Weights of a small transformer language model: shifted keys, gated attention.
Each number is 128 + 24 x the weight over its row's rms, rounded and kept within 0 to 255. Layers, rows and columns count from 0. Numbers have three digits each. The size before them is the row's rms in percent of the matrix's.

# layer 7 MLP up, 896x224, rms 0.144, rows 786-895, columns 56-111
099:159123143073086149111109129126147146164135132142146110131140161127139143119136116118107098109104154146145065089111160135170098144133141128108112140070111140134117115097
099:114125139126146083107114180117157131105112091126182133133114075120166114126154106137109173133133134111133154131111155149150144123123129149134123080135129135139124139116
100:094089113099135164116107117124138116084123133161142140189177096132122109108146121135089125154160150137144112096091088160112096174098132105110140131101112146102117159121
102:154107106161174179092148143147143110139084115092178154044201152099152138143137129143123153095139121095119104122092147129126127139154090144140158163130137140190155146124
097:106137099155128104128112146106141124111139149114116130127096137127106090141136123088106169144090100150096115163103143166125123131084168132166135105122145110096170125126
099:144130077124168134136108143138153092135122119142135121127139145109143173125105132139124127145117105127145104102084108141153118212129138125084126089136122123099133114127
103:118126129156160126122182164094121133115109106102145166115120120090179126130092109152076122115126081123129132105099176127115095131140157147175111106110141112125121113101
097:139109145163165116152135110087120122091171135124087107099122164119108105107102153151118123163112138118170116135107124120145143110164114153144084126147141095111117125144
093:097139110124114187097130097120150149150103099133145119074146137117109156099138148070136126101131125119126135134155138163134078094101126167158113115149096107155155127167
099:094137121105180114115125141130113139166127113101141123140113103147112127120098145138140102118117149104122079112129169163109119137104117109114149104112135144133127126115
106:096142147134161164125138126072135151098132137112136127106123129120125118153121121139118166148161133101052109150141129128124132101167155099118114092163127182146125120111
097:121155126143112102129114105141128123066134125156099150130155091129153126123112112130082105132120095123136194126094167127130148139129144124117146084123045153090127128129
101:109148111134132137104140120139113114142145114125148126167144143095087125124097092137080123150182123118140117141128102121097118070094066149140117091115135105152098123101
100:127124119119143123130114159117180097156107119122161143163116131159119159114155116132138123119129079136123139133132106138117139133123121145121139083135104154157106096121
102:097140127108119104162137123135142126143154106147105091092138155164105146111145143124099131103106073149106140135115127125122133152142109135115144154114136156101145092088
093:132130102124132142122107135124091122135114088124159142138077107138136084131095128122146124127139137143126143092139142086164134195151167132133105130146100128073155103158
100:144151133139156124169128124117126131114131101104162162110129147119106106089120131132122113120108139101173134104126147168176102127125144159106120136138149125109113159191
110:153135079133144115140119148103118109156100143135133146144147131119141122131091066103135095107189116145091113110135095130090136141113098130135126093155135130112146115163
099:116088138093089136114126171127127191066090103144150165125077147128123143169137131141158141151124133134094103123156159088150181106141097125126121095151131166172075117105
108:138144088144123143101128121130171113150180129119129172103108130081126108134115136099151079138163140135133141157158163103139141115165116144127135065135153122114125124136
092:137137110174155140098139170152102138117107088117140098100127137135107104132126126150120099105103078131151131166125147082152106139135125157150143101105165157115135127129
104:118133156108135141142130099126151107163123133131127157092134132124102070109075145138121104113146094155076088142115133106142117127125138111134153119139100162157148170109
106:130136110104146160139153120147111144134127124068117169097164110128153116123141140114153144138123120134133103096178130132119127144119149130155138169113162142128116150138
109:117121121119148121111082107129137161118118092138118145116126127147112116107109153133133124121135137102121114150130145146137087132146140137108149112140172129127184125113
095:132079148145124081159116140096097144102127094124191148125154128160166163092122128133127129142124116147147123141131135122132104159145148121097125108111098160138110109150
098:122126138140107101102126136130181141118105140115120128124144126132157143112112135142129165103123154145134126105138144157104148093113108151130128136130150118144117153113
101:129139156085094128141147146154167105112115130098128121109144128120135128159155112083129099125129102148123165163135114118191129150116100166123148123145118146137092112141
105:146129112144144141145172128144160112125095148138115141115129081144107152149096122088122175122152132123098105151117116108114130116137145121142066121181104124192140127133
102:081124107148170133142144153124129155108133114130167121157124111124150103130111096132160119129147102127124085169114119148074136043107115144146136152102118131173176150093
105:162127152135160097102170149170120149130128097141119143167150131126157136119089097135147176095090156099128088117096117103116069140094071130127120119146111162075114141075
095:113131130158098152142143115150143117166125111132128095146132110102176105122109160113113137130127105104100143123099090150103145148077157141154130105157122143124119142107
102:091166136143123095137180112110128121106125145081130120096127107067128098123146146132070110163143117153153150166146105166113133116156165120118137143165125134117161141142
098:095079113119147138134190160122109090083114114099154134096110163094127125142117103131163162116133117117114114142098096114085142147101136123109086103156127137128178151123
104:109139143107142152119120168152136135107110147153085108129161094147086146156159096113109098104139113118145131147154088138135108077131127147131161076160131119098146103121
101:163129130130152147105113157157139114113113095121153101128107144103144138165117100114113120146154134142156128151139115140146088135141111115126157111155174132142158122116
096:162112114160141110118086124116105110130081126102126116147141137143148124111123123126138095105158131129140137117133162125137079127150131107170112130121149128135154141085
096:132120099130132131075096127125120151132134130109143070122124155176134110102139134125161113144157152109123078115167121062110154119116157164150128131129123124122153119145
099:129111131140139085126128139124131120104103096098181146092154100106124121125160143132128097099131116098116092127136127116141140120154128094115124096145160128106120122133
104:092165113118092115145117105138162143106167114135116125150149132125154104092157142112116132137133105091126133145116115143140103099118129154104168147121127177123074117137
100:116126125148125140116139115139146153140109103121160080114140118145115087156140158119095106127149140119109145109175144100083134111102128111124191107128124147125101141084
102:131124144109120125134173143132153119099099100079152119126143166134141158117153120139119115125167124176172130128090108134111122122129139155150133140121079140129098119151
099:143142113149127139122156135076124106133089123096123138123111142141148074105123147132115150211126142133126107123142105117165186114090139109110155129061137159132119132156
095:161117133123125142141089110084144158111112121170094168103134103164125156111142142094149136163119135108126136118098078108126106115119158125124157095137102099105123153109
099:130138108133165165118134155132104103122107118167169134091128143131142141109122081161160133102130121106141139119120124154172132104099121093146137107134130158108147156140
087:130136141145110116140113136122128182123116122144123124089114159120095073081119110112126142165119166154150108153105152127092133095114142149131098101092137161125139115112
106:088132119105083097134117115159104129102098139159080119085155127127109151115158112098092114118187114100138146138104140112094114094126126112087050131125093161117143140112
098:097112080172118124134118165072178141129112122110122124145130141089131163114108148137150149129107138124112138145181120127136115139157125145142116104117147145116127126137
108:143103131126097160128114163170127137105132104102145121112118157089099122143140158083117123098122172155154128124126158133104070053114090139144160127095105122122170144070
100:143118127101136144164088134164101128101135092096147145113156138128110125075083131170185111124156103150106143114148123117122093122118176163129142137124161129185099140049
093:142122139102175144118173114119090075138177103120147098123150106122100127126137155111190146102119133111127126138086112149125076114144132151122141144115123132110104125102
099:141118140131097139129121168090148142139139110120153164117075128095113092117099116118132134092145142131104099132168145105122142146138102117122139133148109129147134177082
098:120169160131108134110146104134121127161090086108137141108119110141099124158149134138110144125112084131066136138122099141162077123092103107094120153126117154093137118157
102:119135158107142123143144126111107135117116116111173123109138141127131150169118123123127120140119100158104153115084154172116126126161145099085163134143118149154167161103
106:148136149121138142072108135138134117110129117115129138109113083111109102135134136129146124102106122092114127137150155138082096128082152132114158116116139139143133116137
095:134138117096157165123142139153105121101161116153134130115161077156089123118145175106117125153116163153111130149111095166157096160157158118070094130132156152157114131109
099:110111145113131138105112168054100153163127111139126133110113079093118140105139102116162107092145122143186122134129075126125158171117128107137114139134112111160097168145
105:121098156107116110152143136142142099137137163115120086160147139164094134159142158149112142179139115153075145129125145091112114113128096178131097110144131157117107166108
100:105161099151101117080152094149120196125132096093138169128118065121103092133118104093116137079155126073102119147137144115157113144168138132116120118133115070142106103130
096:156122138118130115137110091162116102106123092093121102132148111128138108094146090099148146147150139115114160111081147089108110112161132121153135147110157091110128145125
105:153155122190112096139142168141111103153097139167132109112161162138134122151148140158108145115164085120084109121123098136160174120135152102137145122116114145141157102113
090:153098152089123171131132138142141108121109095113150103108139131130141149110162094130186138114141130126126107108136124115088130139155073123117084134130099131119144138142
096:112160104159118111106090147134105179142111093108113141134093161097130117135131148121157115139155094156114144096141114122158103103163157162115149137142122086110113081104
101:147096095144123128130143141126136105086127139110130127125151158118154111131125144130115132133163122148150141170132091130152133105090067132156160125126181131136131141081
097:105130134133130160131136127111138087085089102100138066127118133150135096112128113093157127116091091124110113173130135126061102172167121148134143181084126133162095166142
100:112102112104099128097095170148127107107102109142162123149110079120097127122135154128114146106146136145169132120130107140126120110122134148150137145149155083150100156124
086:161144100120117144118125138150132171143151134121134107113110179126142159122129148136093082140110112135153129149119132134140156082152128118118150117110159148133142134130
082:112128108133136112128127146176124138137168079191085149102125132094112130117144182108148108162119100126155114154112150151112128149113107147143067103105085139151165097166
104:134147131167142116180172158127146089147138149138138114115128156098130092151124192149110167188141120114093101087123104124108130163164115132149121129104082099125145137131
101:117130133125140124110134196105171128096111130118088077066141147153165134118139136150135128141099107155104101148141139142097077103107093109106113095123099138148149112135
091:167124156065117119114149113136110114121125105144105123101178127145087121151128150137163108166130134109160204111149104139131091095138125151143107105116116137082176139123
104:177138122111137138158109127122154097109096145106104151124139114114175107139098150124123130130096103129093092119111114142134126144084133165074105126120130133184156119116
113:105161148174126133123143119118132119133116136097121135118123126081165166088113111101137122106121128085154137106142113180076155130097157148127119070141116130148135165144
103:119102120112136145159143122126129140137134127151136100127100152115129120113138136158080133145134156173160125101113126145147144145108126195126172089125133120101128139141
099:076131087151112102106135131159108136097107130141152096090160103109160150145149168132167140137162120133091138135135154129124118150114095136096126087118167094111119111112
101:090191146139086168072120121154120129152097139120145129081125124120133058125144133147087149131121077141091173129137117162101136134116130138129093157139117150130155191099
097:136139153133149123149121145089136107082093142100135153097091108114120089153123174132111143150129052096135165152140113152155119157119139171075147126093112127127142107088
098:126123135080132137124156101123118108130143150110122110147135089102098100133108143112131117105152125084118086130108099116186131126114134110108114113116088146129107166065
097:138160154107163114126147120150095139120091122107142143061162135138130118102159163145131115161113119119159137078121127146090128131181138159112154124106100140144115132129
092:161134134084110142143087097142133125145116116139156119122177124090093134098128114154131127109138123108124115074143117143135101074133112142132140123107087094161147104131
100:139149118149116111130091119191172171193149149152149141111140139096122139161130130144091087142156125113163129132120078158083132152127158152096127129150123161122148142128
095:167133094139128129104121110103121112159079099116135112152122081114182131128130156119136127129138085132133141128103128147088150135146085143127113148138106149149109109123
103:128144122174096078138094139116133132123091164109084130144131148114104129127149090127092124142183119129137138097113144080125115092079133125099111130154137125156083157128
097:092163103110139102145100126103148137161153126097147117172102099146097092151112169118114126095142152105136143179116091138101124129160127152107144147086130102103123128110
098:088116116129154119161125150130115148111090124109127132115087134134161108144164077092141164088140105142103131153114147142140108121153127122092145165135116125103088142133
092:141131116109123106119124122155137101125124127115111155135132123170156121096102110131123131146151177148163133125139117116178139122167138166138123135164148111068135094131
106:133116162163122145141121111146133116083123133130102121155155084093167153152150120152094146115154137085164117143149168163141171131124134167077140115139147152119145118138
098:105113126097125116156115152140128129111139122121112154118130143121154126096132159129138158116094127148137129128144143146116088118138097118148159113133151164107085130114
107:145130108134132114172119172136113163101107135134167141134128132141127116135142106119129124170138148083144117127133124104133148115126094088159139086139113166102123122122
104:112124143088144168108128158109092126131058132112122153164114114130133123142110176133163127153149122130108169079154184116126178109131143123096096140113109129127094132117
108:111183077123108144135120123066100137124125132097186113150102131161138150115144155142106127124119132121152125118127125136155125127134201123108153142116155160146145112106
102:116131151098155134127158169076152080110116085096123136165152114110095186135097158152099173125130164103093130141142119113138088136132123124082142074127115143120132110085
103:108131126110108120157190130149173123160126123146131143112133103130141093098137101089140111081132108094176105121124120166145109097119129095101117094140127101137161155087
094:133116116137179132062132133081137159128110093110094141080160135136120146159096155170114153133143112137124135103110165119108148117126078152132154147101105137128146106094
090:163106154135126093111108178170125141101111105149178088106124130164132117093132131124114144152138132133147095148149139140129142115106115148127178113149135109200135114092
104:111132143101078104062136144176120130134082129114108118090111108068146124149135176118143141159140152102158106129172114128117149162126119136167104152154107178155117111122
098:154103154138129153112124142084137119131128121147192183140137141116121125129198152152151116166153081154109145129117149109146134134142145134126119109145103130096143125136
105:122099148085145115137125115115149167109119161112182146138137166153123115123110147168188110115124103118155120155155127128111124155145172143136141105115121131148122174143
100:103129138138108144129124105090153139145126126140096123107065144153106124118130142124133148117162120148140100128116136144101098148083115119130143119111102113163090110161
103:094123128078099087102153144112162115124111115099129083089116121105130127111124105142109130098133108061083134112116124097104104165131141146125080173106136122152193083111
094:150145125121097121083151166129151150136150117146111114109166145126118094170124113127097100130102101114116088129152119153185066104119115112095126130131117139124121101100
096:110103125085106075135140144182162136130092119132128093151122146150130119144106162117117109160155145196104140133102115183086170063100154086132131164155125099160136086136
098:109133126102138110101090194130135107144136132148127121126147125140132150147156125120130111158146098126101127097134124155103146104128145140132103123103096161125112197139
103:115122062123144136135127125124103110158112131145164111091140127184114095119102116105100146133120179173113158131116092150113126130140167118143114129108124078128102101117
099:136092147090133111137104142142115119092146150112163112158129148115146119103153132117089134111153161141103126126142137064122120132153108155211125154137108138058111144099
095:127101125168153129149119142137099119138128147078160092135096211114147127122135157115136120116108117130128143134135116188112112105145110107153144097100183131105108090130
100:117113159148135131155122200139150150146100135097138092074092110142087163134120133158114134139104092145090140157155126101155132090127105148119099130092108128100154107138
092:104166172110168165143093143096129136099062145133112162141164125152173145094101154091119136147120077135136098119123125153136103106131136130129151123124126066122143150109
096:118127131102149166159098118128160191119121109123132171082156144103132088127118104170139157119124118119156113131109139126134186143116138161152096127097138114144109124112
102:148153092120090156110116105121131135119100158169138142110120136093122140150143123129130137136170119114120115108137120118109120145145180107122094126098154161144128110130
099:124118100139103104123156082139126150149149164085155099148129112178153145136115154077147098103084122092141110167136148115085153168149139151089133066110120181143107154117